From a checkpoint of a small transformer trained on Wikipedia.
Size: width 192, 3 heads of 64 (1 for keys and values), MLP 512 SwiGLU, vocabulary 1024.
Architecture: RMSNorm after each block, no biases in attention or MLP, normalized queries and keys.
Training: a variant of SOAP for these matrices, 138M tokens, 4224 steps.
Each number is 128 + 24 x the weight over the matrix's rms, rounded and kept within 0 to 255. Layers, rows and columns count from 0.

# layer 5 attention query, 192x192, rms 0.212, rows 37-54,100-117,164-181, columns 96-191
[[154 140 174 152  91  91 150 109 135 153 132  92 122 146 149  94 131 125 146 138 118 102 133  99 131 144  98 147 122 168 110 150 106 166 185 160 132 125 152 156 166 102  97 174 122 126 118 159 125 180 134 108 128 135 125 149 141 141 182 120 139 101 126 150 131  78 141 133 144 141 106 141  95 157 112 133 125 190  80  97 140 136 113 136 122 139 171 135 123 126 133  96 137 125 143 110]
 [141  92 127 145 121 180 118  63 121 136 140 131 109 137 114 137 135 113  91 140 116  95 154 158 120 156 150 121 115 159 130 173 124 130  95 135 130 113 161  99 145 158 101 101  78 137  90 118  79 136  79 168 150 103 125 149 155 147 107 155  94 149 120  95 111 104 149 122 150 125 135 122 112 143 127  90  99 125 133 151 158 122 130 131 132 132 118 103 163 130 159 107 134 153  98 103]
 [139 105 109 139 124 147 123 128 138 126 102  95  88 131  98 143 118  52 136  85  92 147 165 114 170 150 132 170 144 149 107 146 128 134 105 103 128 150 151 160 125 145 117 139 115 114 131 188 146 102 109 133 125 112 153 129 127 167 125 122 136 100 109 127 138 147 141  77 139 129 124 128 136 168 134 110  96 109 121 117 171 126 142 182 108 139 134 151 107 165 104 145 174 158 133 161]
 [170 149 114 158 110 144 131 123  93 131 153 144 133 155 153 151 111 105 158 155 177 107 112 109 135 102 155  99 136 127 130 128 130 113 118 119  87 116 160 116 119 171 136 133 101 158 126 146 133 146 107 116 133 167 107 104 162  73 116 184 121 127 142 164 164 128 145 153  86 113 149 137  66 115 160 102 112  99  89 137 105 130 119 136 136 136 111 126 135 109 149 135 149 146 136  83]
 [184 121 129 134 124 152  64 110 180 135 134  91 114 138 121 134 129 135  99 128 138 154 144  86 124 151 118 129 114 111  74 156 144 136 107 112 100 141  95 110 133  97 133 138 134 123 150 150 150 116 135 174 121 117 122 113 178 159 165 147 146 116  82 120 103  99 137 131 127 137 156 150 168 126 163 153 126 116  98  95 138 150 117 172 135 155 133 154 141 132  97 157  85 114 114  81]
 [123 144 119 127 133 175 125 125 107 111 140 146 118 110 115 107  91 118 118 148 137 153 113 101 168 163 120 128 125  97 141 128  94 146 141 123 155 127 117 127 147 125 153 129 146 174 128 113 112 150 145 165 133 126 104 131 129 128 111 126  80 145 125 129  99 153 153 123 173 123  76 180 138  99 111 128 137 155 127  90 145 106 130 143 127 184 136 130 117 150 112 137 149 113 157  96]
 [135  98 108 116 179 145 110 136 122 167 121 120 122 130 119 158 131 204  71 104 155 101 117 116 116 114 126 155 135 140 119 141  93 123 142 120 122  97 118 122 129 126 102 145 131 125 115 121 123 104 128 149 132  75 143 123 134 143 134  89 114 120 136 141 127 136 107 135 117 148 143 111 116  97 142 106 104 124 121 146 141 111 126 121 119  95  84 152 149 139 131 121 109 129 125 129]
 [135 169 147 104 155 113 140 104 139 106 121 148 147 144 171 145  61  90 140 141 141 144 165 133 178 130 114 159 115  96 134 172 130 141 100 107 138 116 124  90 136 145 171 101 146  84 147 155 101 106 108 153 126  83 143 116 148 102 164 156 109 141 120 121 150  99 135 134 145 165 124 114 109  84 106 133 111 132 142 135 151 112  93 132 105 120 147 132 131 155  70 143 169 124  83 142]
 [110 130 103 126 152 148 141 130 138 104 127 122 136 142 136 169 139  83 163 111 109 124 128 123 113 129 148 113 121 138 124 133 173 116 105 145 162  80 118 105 129 141  85 151 148 104 134 147 122 114  86 109 117 153 151 108 147 174 142 175 144 144 124 100 111 111 104 148 122 124 129 143 134 143 129 152  89 115  85 158 114 136 111 121 115 144 131 140 157  94  94 103 134 133 108 112]
 [147 129 116 158 152 131 105 137 156 125 115 145  95 129 185  91 139 116 116 118 155 113 140 120 165 126 143 130 120 102 125 125 161 108 112 152  88 165 124 132 105 120 135 126 149 163 138 160 108  91  76 116 122 150 103  87 170 144  99 116 151 160 141 163 140 101 145 134 130 133 154 119 113  93 121 118 123 114  73 141 140 111 114 137 136 120 102 141 132 133  95 166 169  96 177 142]
 [163 126 177 139 128 132  85 128 103 142 109 148 103 192 130 102 130 144 174 111 106 100 130  98 159 101 157 140 130 142 174 155 128 123 112 134 141 134 147 117  89 122 170  81 148 147 131 120 145 112  86 146 166 128 116 148 101 134  93 142 104 165  92 143 146 129 138 109 117 127 159 125 150  95 125 112 139 147 126 124 139 127 111 148 114 136 125 125  85 155 117 168 110  86 134 135]
 [108 119 127 153 137 108 128 113 156 104 155  95 146 128 131 142 137 162 110 104 144 184 136 103 135 159 162  98 144 147 170 146  85 147 107 134 143 126 118  93  98 136 122 128 143 144 150 143 111 123 157 115 101 106 102 157 107 133 159 160 177 152 115  89 149 133 107 114  97  95 119 134 111 138 119 148 118 155 131 169 121 100 131 133 182 130 124 124 152 115 109 141 123 102 158  96]
 [136  87  85 113 148 134 100 151 144 131 101 131 165 123 150 137 145 168 115 114 126  89 152 134 137 124 179 136  97 143 118  68  88 107 137 137 139 120 102 123 109 133 103  79 124 127 108 162 133 127 121 128 147 122  92 117 101 105 111  73 137 162 113  97 194 159 126 136 126 108 176 128 146  85 136 125 136 140 118 123 128 129 122 104 144 125 178 121 144 111 162 117  99 145 106 151]
 [145  95 173 126 129 161 157 160 136 138 132 108 126 123 142  94 128 148  96 117 127 178 119 140 128 143  89 147 123 131 103 115 142 140 119 129 128 112 124 124 140 123 108 134 149 134  96 147 136 121  88 120 145  99 113 113 164 109 128 138 153 159 176 129 108 167 108 122 116 166 139 138 176  94 146 127 187 118 137 138 126  86 133 165 151  91 127  97 161 148 157  96 150 142 122 109]
 [150 156 168 118 123 126 139  90 125 138  97 155 125 122 104 100 117 143 106 135 144 137 136 161 138 146 160 185 130 113 157 108 105 115 154 125 116 105 132 109 123 139 105  54 129 115 132 168 149 144 115 127 114 107 124 165 155 136 128 106 159 111 125 119 115 143 129 133 130 113 125 124 141 135 119 131 143 141  83 132  78 113 146 143 134  93 181 116 152 133  74 137 162 131 142 119]
 [ 73  75 133 134 128  86 112 126 132 147 117 116  96 141 139 135 133  75 144 153 120 119 108 125 162  88 144 159 169 121 112 126 124 140 159 132  70 115 136 128 138 115 114 106 112 149 114 133 130 108 110 188 142 101  99 143 145 156 108 105 133 109 132  87 125 113  96 108 142  97  87 113 146 143 150  49 122 125 130 126 163 138 124 121 125 120 125 156 108 139  94  98  73  99  98 125]
 [120 140 111 132 198 124 168 117 115 123  82  97  78 145 146 144 180 122  93 132 109 134 124 107 130 118 154 148  97 152 140 103 139 136 153 182 101 118 113 127 136 147 140 130 113 142  77 168 145 151 129 118 147 163 147 171 118  98 134 160 167 127 133 104 140 106 115 116 112 130 157 122 150 117  95  86 121 129 174 101 131 128 117 132  91 174 152 163 158 164 169 111 167 142 139  99]
 [124 156 134 147 110 147 101 186 132  82 187 165  99 126 162 176 119 140 161 105 147 124  93  96  96 178 149 144 150 142 155 139 139 146 125 158 166  91 137 162 144 148 128  76 116 114 176 148 139 154 148 139 166 144  77 110 144 115 138 126  70 146 136 130 122 128 125 153 149 113  92  75 143 108  52 142 119 138  88 110 149 171 135 149 145 140 107 128 156  79  96 120 147 120 166 165]
 [184 121 214 100 125 120 123 144 159  93 131 108 129 124 130 155  88 117 122 137 116 136 109 100 141 134 119 123 121 145 154 124 155  80 144 155 147 132 112 140 150  85  95  88 111 142 122 121 163 143 156 146 130 167 107 110 156 130 106 146 150 102 132 101 141 164 129  99 101 122  88 124 158 103 149 104 144 131 158 137  86 164 160 153 132 108 131  71 111 118 155 133 115 131 131 120]
 [152  80 157 102 112 145 110 138 127  95 103 141 148 119 114 152 162 139 153 119 137 134 141 102 152 113 133 164 130 125 160 151 148 147 121 150 120 118 141 112 135 123 134 157 155 126 136 142 129 136 152 117 120 139 125 107  88 141 131 118 136  87 139 117  87  91 122 121 137  73 124 153 136 122 169 114 109 125 137  69 161 143 134  99 170 142 104 117 111 125 133 153 122 148 138 137]
 [145 172 113 156 145 144 120 120  91 134 189 115 144 115 131 119 161 118 110 123 172  98 106 106 121 114 145 135 180 115  94 150 144 128 153  92 112 149 118 137 132 134 130  87 111  99  79 130 141 155  99 109  80 145 101  95 136 147 178 153 137 148 129 133 124 181 119 147 111 144  83 120  99 115  92 170  75 139 151 110  99 138  87 128  98 102  98  90 142 155 131 116 149 149 143 167]
 [156 136 154 107 125 103 104  83 130 182 120 125 139 183 147 125 109 145 134 161 171 120 184 116 153 165 131 161 127 134  85 130 159 109 139 128 164 135 106 120 131 142 110 126 104 125 164 117 119 108 132 149 152 111 150 125 135 140 127 132 136 105 134 129 138 148 133 106 156  95 123 123 128 116 172 163 125 152 157  99 122 110 141 152 118 124 121  76 128 112 145 112 104 144 136 112]
 [153  88 121 119 144 140 162 151 102 123 117 147 183 116 112 117 156 112 105  96  78 117 103 147 131  67 118 102 118  71 144 112 129 126 133  88 129  96 119 143 110 144 117 100 163 118 164 163 110 122 146 127 108 114 111 153 140 114 137 124 122 112 183 146 125 124 154 141 137 122 148 120 139 154  72 141 113 138 136 171 130  91 141 168 118 125 154 113 157 151 106 120 151  95 167 200]
 [102 134  94 118 136 119 124 110 159 138 138 114 127 174 126 109 126 160 120 111 107 168 117 143 154 134 163 130 166 109 135 113  89 122 141  78 114 170 162 158  93 138  89  95 106 111 109 168 144 129 184 156  89 141 111 144 155 133 112 111 160 143 121 124 113 100 124 163 166 116 106 149 117 150 107 123 130 131 153 111  88 150  74 114 129 141 140 119 113 128 134  98 141 115 116 138]
 [155 178 100  97  92 107 107 138 133  86 111 143 140 141 172 131 155 198 132 134 134 114 147 136  95  86 151 119 136 104 159 129 140 118  95 140 107 124 154  66 135 120 126 159 142 128 132  92 138  92 176 124  79 113 105 183 107  90 110  89 149 124 100 122 118 134 125 152 114 123 107 159 139  98 174 137 131 147 106 145 131 146 122 169 163 111  94 127  82 148 130 139 132 144 150 138]
 [121 104 123 103 128 159 156 148 101 148 156 180 162  86 120 111 110 122 123  58 124 183  68  99 161 174 109 152 137 155 124 149 160 130 127 144  95 179 113  88 151 182  81  93  98 132 153 137 151 137 122 153 128 141 126  60 108 109 107 122 137 146 109 134 113 142 133 125 131 101 111 140 118  93 150 143 127 151 134 123 103 118  91 123 160 144 123  67 136 171 152 189 131 128 152  99]
 [ 68 195 143  97 111 150 110 118  94 147  75 108 102 128  94 121 121 143 143 116 164  87 140 125 118 117 115 162 171  99  96 126 154 111  84 150 114 132 129 152 128 145 155 123 134 143 124 138 124 123 119 126 173 142 108 127 140 151 133 147  91 111 104 124 131 118 123 100 126 124 100 113 121 129 102 121 172 108 128  76 117  90 200 106 156 101 150 122 136  65 117 166  98 122 101  99]
 [137 131 144 116 131 106 168 138 124 133  99 148 106  99 148 111 115 114 134 144  99 105 134 131 114 117 147 102 159 134 141  87 152 119 135 117 151 126 132 118 121 127 177 149 146 117 146 135 146 126 146 102  93 156 124 152 122 119 107 112 130 169 151 187 109  87 115 105 125 152 155 111 108 162 115 138 137 107 135 153 164 102 121 151 138 146 138 124 130 122 142 125 116 140 103 111]
 [111  91 117 109 118 123  75 134 124 108 146 159  95 118 105  61  94 149  93 130 112 169 136 163 133 143 122 156 110 154 152  87 152 119 140 134 143 145 138 109 134 159 147 177 130 136 155 168 160  89 167 114 101 134 113 139  76 121 139 127 129 133 130 135 153 115 137 129 141  93 110 143  67 128 113 159 180  93 118 124 137 129 167 110 133 113 157 149 135  88 140 121 138 157  96  95]
 [129 170 113 139 142 122 133 125 106 168 155 151 128  85 119 131 140 110 131 139 114 156 133 135 122  87 106 109 107 141  89  92 119 146 127 131 127 113 143 156 143  81 124 112 110 104 119 177 178 148 101  93  92 110 139 101 144 118 113 137 124  97 164 130 135 109  91 176 151 148  96 150 106 120 140  93 109 113 143 142 161 145 186 102 109 156 102 116 117 128 149 152 102  84 122 108]
 [106 128 109  86  81 141 173 154 133 125 120 115  95 128 108 132 146 128 103 111 101 127 151 160 138 116 133 133 113 126 160 122 169 117 129  90 111  80 165 102 163 147 166 151 153 147 132 157 165 111 137 176 127 134 156  91 104 130  76 125 128 104 152 122 195 141 123 114 124 149 178 127 115 105 156 128  94  93 106 128 139 115 132 115 135 161 121 143 162 198  85 117 158 164  92 155]
 [144 105 100 141 146 133 133 131 145 154  98  99 134 120 119 131 132 124  89 108 142 121 187 143 126  86 107 129 140  96 141  83 112 143 131 152 135 143 139  76 114 105 175 132  95 157 123  96 120 154 137 145 159 121 139 131 117  91 117 161 157 164 161  95 147 117 113 126 139 140 151 161 129 121 117 124 147  93 111 152 130 109 101  87 135 128 111 110  73 122 121  99 169 166 127 117]
 [116 112 144 147 102 156 106 105 105 120 175 123 159 167 125 158 122 188 138 108 127 147 103 157 123 149 124 138 148 162 117 179 143 105 142 191 120 141  83  89 125 166 107 123 143 136 155  82 119 109 148 132  94 146 131 146 136 170 145 127 185  72 147 143 116 145 131 128 162 142 120 123  85 125 173 162  69 186 153 140 158 135  87 120  82 142 136 133 154 113 162 163 136  90 137 171]
 [134 150  81 116 111 163 122 137 151 166 101 131 119 119 168  86 190 102 139  72 182 122 183 146 142 116 183 118 145 116 131 117 111 135 140 122 125 127 144  60 108 134  91 120 152 122 127  91 137 143 115 149 159 168 142  81 154 116 100 160 145  81 130 132 145 116 118 160 124 128 147 107 118 100 105 140 140  95 150 107 132 130 105  94 150 134 152  88  98 108 122 155 120 181 121 112]
 [146 106 157 174 137 137  82  97 132 114  96  83 167 150  75 110 140 144 126 143 119 118 145 139 156 128 124 160 104 152 102  80 115 149 179 138 111 103 115 138 142 132 220  80 128 123 106  93  96 136 132 124 158  85 149 172 130 143 102 144 138 181 164 115 143 137 111 149 138 118 185  86 164 159  72 103 139 118 116 104 135 147 156 144 134 134 112 184  88  92  99 148 144 191 126 164]
 [163 145 166 128 133 119 155  41 114 176 175 164 136 163 120 117 167 104 169 128  83 149 121 110 188 164 112 118  92 124 178 109 147 126 157  97 125 155 113 143 123 155 132 114 111 151 155  68  92 133 130  96 148 134 104 132 100  95 141  80 105 123 133 146 104 161 142 116 191 109 128 144 122 122 152 178 152 129 171 132 132 107 131 117 126 110 131  71 139  73 158  78 126 102 146 150]
 [127 134 113  99 148 115 105 127 126 120 138 125 154 101 130 133 166 114 106 129 132 135 130 124 101 107 118 163 107 133 117 111 150 156 116 119 173  93 121 144 140 127 130 172 129 137 122 152 147 114  88 139 131 147 124 130 122 108 141 145 130 130 102 155 125 125 132 129 120 150 143 120  97 119 135 133 144 124 111 126 165 118 104 151 133 148 142 142 139 158 151 145 132 132 112 144]
 [165 115 136 145 127 168 122 170 146 154 130 126 150 154 154 138 112 132 118 117 138 134 151 129  97 153 126 103 108 106 107 107 117 142 150 104 133  91 158 118 143 174 147 113 130  99 148 110 108 109 119 140 159 113 122 130 146 123 123 179 138 145 143 103 153 148 145 112 114 100 106  95 157 109 138 104 117 138 169 125 124 124 108 135 125 153  95 109 115 136 137 125 136 128 109 139]
 [ 80 161 130 102 145  89 155  85 133 130 122 130 162 128  96 115 132 119 151  88 160 129 131 126 131 125 130 145 149 138  96 120 158 142 134  92 173 134  95 141 112 121 144 142 140 113 116 120 144 113 126 108 124 122 162 123 117 107 131 110 123 156 172  99  88 128 124 128 130 143  90 140 102 108 149 137 101 110 128 103 121 118 103 152 153 110 113 136 169  88  55 115 113 142 167 134]
 [123 103  90 130 111 150 104 157 143 116 122 103 134 130 117 139 131  95 152 139 125  96 131 148 131 128 141 172 118 144 147 129 138 130 120 103  85 121 134 138 158 142 114 145 159 149 123 120 123 132 112 150 108 129 121 129 141 142 116 138  97 123 116 123 108 101 115 163 116 137 116 121 121  94 126 108 112 123 118 124 122 138 123 101 136 108 145 109 140 128 128 147 103 117 151 135]
 [113 136 129 110 170 133 149 136 128 113 126 107 160 130  98 133 132 125 145 142 118 155 143 124 168 132  90 123 116 143 167 173 165 124 133 135 161 135 136  93 143 127 130 138 108  86 139 103 105  92  91 115 102 105 130  97 144 114 140 125 145 119 126 130 147 150 144 103 142 120  94 117 170 123 133 148 134 111 145 115 123 123 145 133 149 136 100 130 120 132 128 107 134 166 124 124]
 [160 130 131 117 164 154 139 144 123 111 101 100 104 105 131 113 161 151 126 122 122 119 123 126 148 116 148 146 114 123 131 134 123 131 106  98 100 107  98  86 111 162 177 120  71  84 161 137 129 107 163 114 143 130 128 134 121 127 126 103 121 129 103  74 140 144 131 124 158  89 137 110 148 142 136  97 118 144 122  97 115 122 151  45 132  98 142 122 122 124 100 103 126  89 137 123]
 [145 159 112 154 188 143 135  99 116 114 128 140 131 144 136 114 158 130 132  97 117 163 141 170  88 159 143 136 147 124 142 127 132 137 122 132  89 112 157 161 147  96 109 144  99 123 165 137 161 160 117 110 120 111 139 157 107 144 130 128 121 139  94  73  92 141 122 113 114 137 132 129 116 126 101 128 100 153 151 136 128  92 123 151 124  97 110 105 124 132 103 129 114 100 135 121]
 [112 149 143 125  66 137 126 134 114 124 115 147 117 101 162  98 123  97 151 144 183 153 130 147 119 163  84 112 127 131 128 137 126 187 149 138 111 115 164 133  95 149 151 128 138  97 120 130 118 124 131 144 130 121 109 125 101 112 117 143 120 123 162 173 145  87 137 125 108 119 117 109 165 142 147 136 153 125 122 121 107 131 117 150 118 147 168 115 115 126 124  97 134 100 125 138]
 [ 79 119  73  91 152 126  66 167 106 117 148 160 112 101 116 130 162 107 140 121 162 121 120 122  88 145 160 108 105 151 184 155 147 125 120 100 117 103 112 134 123 107 104 162 117 150 111 132 151 140 149 144 106 118  82 152  90 141  97 128 124 129 145  99  97 119 102  93  91  97 106 169 182 189 157  98 109 148 100 114 133 122 129 131 146 114 155 132 159 119 116 133  87  99 144 163]
 [117 152 144 129 114 158 140 137 149 117 139 142 117 123 113 120 132 130 132 134 129 123 133 128 113 106 122 102 133 144 135 112 151 112  97 101 128 133 152 110 105 121 117 124 110  94 146  81 132 101 141 132 109 114 122 109 133 119 131 107 125 178 116 136 118 131 124 131 120 144 120 116 117 130 133 101 154 138 156  95 157 127 148 137 130 141 131 104 151 139 102 113 119  79 119  86]
 [ 87 149 140 161 124 144 134 161 118 149 141 137 127 135  92 115  61 100 132 119 101 129 163 128 140 158 137 132 186 147 105 131 118 116 161 116 164 120 116  87  92 146 134  84 137 124 152 111 117 102  81 161 164 115 132 110 130 120 109 197 171 196 146 157 146 152 127 109 113 127 113 100 155 122 127 135 152 142 111 143 155 145 156 122 127 127 100 117 135 180 132 134 164  99 103  81]
 [140 131 141 101 131 140 132 120 105 135  87 145 110 117 125 114 160 143 156 113 138 117 147 127 141 137 132 122 117 160 132 153  90 160 111 136  91 137 114 143 100 136 124 144 147 139 102 121  85 126 134 122 105 130 130 109  82 102  76  89 109 126 133 171 121 150 124 153 123 185  86 127 142  89 102 139 102 138 145 154  98 155 113 138 102 130 148 122 120 137  94 154 131 121 136 139]
 [133 117 131 139 131 127 134 111 142 121 162 138 105 148 152 139  77 132  63  97 108 139 118 136 146 128 164 147  98 145 142 141 152 100 145 135 123 136 187 131 101 133  97 138 123 132 154 145 166 104 147 190 157 131 170  67 116 103 141 128 144 131 136 141 145 127 119 149  57 163 176 131 109 129 152 101 127 115  53 135 139 142 104 102  94 134 100 102 147 157 119 135 122 157 142 106]
 [131 111 170 125 153 132 138 110 137 147 129 147 150 101 101 126 140  98  92 127 136 178 151 143 142 132  89 123 160 127 160 136 107 140 173 133 128 112 103 116 133 139 117 142 165 154 162 136 110 135  97 110 160 139 134 181  86 104 121 119 131 105 145 117 143 167 112 115 121 146 127 113 171 130  94 144 133 161 146 114 113 107  92  88 121 117 145 101 143 134 122 123 103 154 157 143]
 [ 79 117 126  91 102 158 133 159 118 109 145 125 104 128 140 158 141 147 179 148 182  94 167 129 104 158 118 107 145 123  86 132 124 163 129 152 164 142 130 130  98 127  65 124 112 170 117 134 133  85 120 120 124  96 123 144 134 100  89 144 125 156  87 145 132 127 123 131 110 160 136 122 114  97 186 117 157 126  98 181 113 124 129 129 127 126 122 149 121 126 162 185 168  83 132 170]
 [119 164 132 108 140 152 136 131 120 106 111  73 127  97 171 120 147 123 141 139 134 159 148 135 102  76 140 113 142 169 134 138 179  85 149 113 154 112  90 122  77 136 143 100 134 141  88 118 127 118  95 127 150 150 126  95 130 139 129 144 146  90 126 122 172 132  95 130 124 189 113 105 151 137 136 161  85 115 192 155 122 119 125 140 132 112 114 120 174 165  97 131 128 154 120 148]
 [141 156 145 135 152 125 141 147 148 137 179 118  86 143 110 108 192 141 177  76 136 128 115 131 116 189 103 113 138  89 166 111 114 111 147 135 176 108  87  95 119 123 116 148 131 119  86 146 145 103 150  68 114 112 150 121 165 132 118 100  88  94 102 112 130 129  81 123 100 140 139  71 181 166  96 130  89 143 144  67  96  97 113 133 103 103 117 137 145 112 120 138 153  83  95 143]
 [165 111 171  59 146 128 121 172 138 130 114 119 182  94 119 174 142 144 144 119 119 115 138  68 138 119  90 142  99 167 155 162  71 125  71 115 120 142 122 131 117 100  80 129 132 136 173  78 151 173 129 152 127 126 112 112 131 158 135 151 166 131  72 123 121  98 106  98 130 159 124 160 146 129 107 140 170 119  83 138 123 193 119 171 142 180 145 125 132 106 146  73 157 123 163 138]]
# layer 5 attention key, 64x192, rms 0.217, rows 36-53, columns 96-191
[[134 129 172 119 133 105 117  91 125 130 135 158 115 141 150 151 116 103 160 149 164  85 138 164 107 126 124 134  74 155 144 162  63 137 125 129 134 108  93 127 154  92 104 110 111  90 111 129 129  89 138 128 155 151  93 133 168 134 159 151 161 141 159 149 134 112 150 136  90 115 157 105 133 158 111 127 103  95 104 174 144  95 120 150  98 129 114 129 126 113 144 119 126 106 101 118]
 [155  85 168 134 112 137 148 111 134 129 133 115 121 137 103 157  94  99 147 128 173 153 100 143 173 111 107 107 155 118 108 139 149 126  91 121 144 116 158 104 166 128 110 119 109 145  88 132 115 124 138  99 147 121  99 116 165 117  97 165 133 125 149 151 130 136 149 134 145 108 149 110 152 143 113 151  71  96 124 160 157  84 115 144 129  87 140 114 127 113 122 102  99 159 125 118]
 [123 136 142 143 116  89 126  98 142 192  99 134 141 134 106 157 149  96 150 130 153 131  84 150 159 130 147 130 125 155 114 113 180 128 137 141 124 121 120 160 101 116 144 100 123 112 149 113 171 116 160  92 138 147 124 111 117 125 148 121 109 153 123  97 144 123 114 151 119 137 144 120 118 154 146 129 102 166 121 130 121 144 123 117 108 139 159 144 111 114 111 121 128 134 146 109]
 [125 102 177 133 112  94 109 149 136 196 137 127 128 135 169 138 122 116 151 113 100 112 121 120 140 139 143 151  85 146 144 103 158 111 118 122 119 131 106  89 105 120  89 108 149  85 140 132 137 179 140 115 109 121 146 128 125 102 114 140 116 111 126 146 137 134 143  98 141 135 146 126 104 151  84 123 107 106  93 107 100 115 117 107 149  95 148 153 165 126 152 133 111 151 180 141]
 [159 115 147 128 132 109 124 141 104 155 138 104 181 155  68 133 155 127 132 117 124 109 116 110 124 128 106 126  72 131 151 144 134 152 151 126 147 155 158  97  86 109 118 119 121 114 119 157 127 149 150 104  93 101 153 137 124 162 143  66 158 130 145 122 127 107 122 104 134 142 139  75 156 135 133 147 122 174 116 129 123 125 100 147 126 105 159 105 114 143 129 116 122 168 141 140]
 [151 118 137 119  89 136 106 117 135 143  93 139 129 142 108 144 123 141 100 122  96 142 140 149 147 114 130 142 107  96 120 135 156 157 137 134  91 135 112 100 129 108 108 122 164 129 124 151 149 118 193 155 135 149 122 125 139 131 125 126 105 184 136 104 115 163  78 124 143  71 116 120 147 149 132 153 118 121 125 132 142 151 113 159 110 106 144  99 145 166 145 134 123 154 140 119]
 [134 137 162 103 117 137 159 122 144  97 161 131 153 112 144 103 110 135 135 132 104 143 140 136 111 138 177 117 137 175 109 158 126 158  92 127 141 116 136  69 127 148 155 103 128 130 113 135  70 122 104 138 131 131 162 110  96  90 109  82 104  93 127 143 140 121 113  91 134 146 108 158 129 125 137 142 127 118 113 107 120 172 117 111 150 130  89 115 112 143 112 160 113 118 109 123]
 [144 131 177 162 106 152 121 144 132 169  88 145 135 131 124 135 155 140 155 121 122 106 146 209 135 123 127 130 107 129 137 101  93  98 139 103  73 143 141 139  78 163 142 130 118 111 119 137 109 130 173 177 108 107 135  60  98  94 117  87 160 112 124 147 135 130 141 130 153 100 113 131 143 113 104 115 131 118 154  81 117 130 145 108 147 124 154 107  80  95 115 167 119 128 211 151]
 [ 78 137 126 139  66 148 130 149 128  82 133 116 123 150 125 137 146  78 149 140 143 117 139 141 111 198 134 106 141 174 109 107 149 106 130 128 151 154 105 143  95 134 162 146 140 110 109 110 118  90  91 116 131 120 132 114 133 129 107 130 149 146  92  91  94 132 138 119 111 149 124 115 154 132 140 142 141 128 156 134 133 165 126 143 149 132 149 120 140 132 140 113 131 106 105 115]
 [143  94 136 134 106 123 150 120 134 112 185 117 128 121 118 158  97 124 138 156 123 145 104 138 122 123 126 105 105  80 143 116 140 145 138 128 121 107 115 137 149 154 155 111 112 118 141 160 119  77 136 107 138  98 121 136 139 129 152  79 146 124 120 111  85 117 147 112 121 161 107 112 143  99 131 116 128 152 125 126 121 133 161 116 136 139 177 120 162 155 108 151 112 136  75 132]
 [126  84 129  55 138 126  96 131 134 166 132 117 123 169 108 118 171 117 111 129 117 124 118 136 154 102 103 137 154  99 127  84  96 132 157 156 126 160 135 116  93 119 166 105 112 152 110 131 153 151 133 137 135 108 155 157 132 121 118 128 131 162 125 119 145 177 118  99 142 131 117 153 154  98 113 147 125 140 179 136 147 139 112 131 141 122 127 114 104 140 131 111 116 114 101 163]
 [132 107 150 140 140 128 123 133 113 183  86 113 114 101 140 145 112 112 108 166 134 117 143 115 142 168  88 132 127 117 146 121 140 131 148 130 111 133 147 118 135 127 138 133 124 112  95 161 105 145 130  90 159 142 138 124 134 102 114 125 109 120 124 155 147 116 123 151 130 127 158 111 124 114 140 120 139 118 127 142 112 179 156 173 129 115 152 162 150 152 113 152 147 120 135  84]
 [133  82 129 148 121 121 107 134 156  98 101 118 144 116 110 145 167 192  94 120  79 125 125 112 136 155 171 134 144 143 147 121 141 127 159 134 110 127 136 115  77 125 123 166  89 104 117 112 163 137 114 169 173 103 142 108 165 154  84 116 137  97 136 148 103 133 174  95 116 148 186 143 132 124 157 172 104 108 126 142 165 149 144 112 107 141  90 165 126 138 122 104 109 140  92 108]
 [132 105 124 130 125 122 105 128 147 160  92 140 115 134 144 108 137 190 101 131 138 200 123 123 105 115 142 113 160 159 131 140 130 152 148 118  89 164 137 100  63 144 125 107 149 157  91 147 108 115 126 106 126 142 134 185 144 123 109 106 113 100 138 149 129 123  70 116 161 123  84 126 164  80  85 180 119 144 127 179 142 159 107 130 120 123 102  91 162 120  79 115 152  64 141 158]
 [124 182 155 137 151 152 112 140 133 102 112  79 116 112  91 127 133 125 133 137 161 144 116 130 147 189 119 128  96 121 127 135 136 141 127 158 164 135 117 133 110 118  93 138 138 125 129 153 124 129 145  71 113 112 156 136 150 103 114 122 171 151  92 133 129 161 126 120 131 168 134 121 128 142 114 129  98 119  85 129 125 165 150 101 127 146 131 184 143 135 171 123 142 124 178 135]
 [129 106 128  85 148 110 120 134 111 131 114 107  95 164 130 157 126 141 134  94 153 160 129 110 122  91 166 122 147 140 118 153 167  88 132 115 170 138 121 112  95 183 141 131 118 133 111 139 111 105 117 116 116 132 153 143 101  94 113  77 153 116 113  92 189  76 121 106 122 152 126 145 132 182 141 137  67  73  82 127 111  96 114 127 144 108 141 130 167 139 148 131  87 142 121 148]
 [173 128 145  99 122 114 126  86 138 130 132 131  71 134 106 116 139 140 134  67 152  98 133 148 162 186 108 119 137  84 166 112 134 143 137  93 156  83  86  98 130 145 136  86 115 117 113 124 154 135 128  60 157 107 116 102 124 140  93 153 106 134 150 168 158 144 122 140 113 121 100 110 145 135  86 121 112 163 162 127  71 141 146 135 171 117 102 145 124  97 122 154 123  83 119 154]
 [116 105 128  97  90 144  79 136 116 109 113 141 193 112 103 144 119 163 125 125 124 142 101 122 138 153 102 166 122 107 108 160 104 124 117 109 144 126 148 137 130 131 112 125  74  89 144 156 122 142 156 115 117 116 127 135 147 121 181 115 136 133 112  76 130 144 130 152 134 148 117 105 109 156  80 138 137  89 129 138 134  88 114 124 134 149 114 165 123 115  96 158 117 107 119 109]]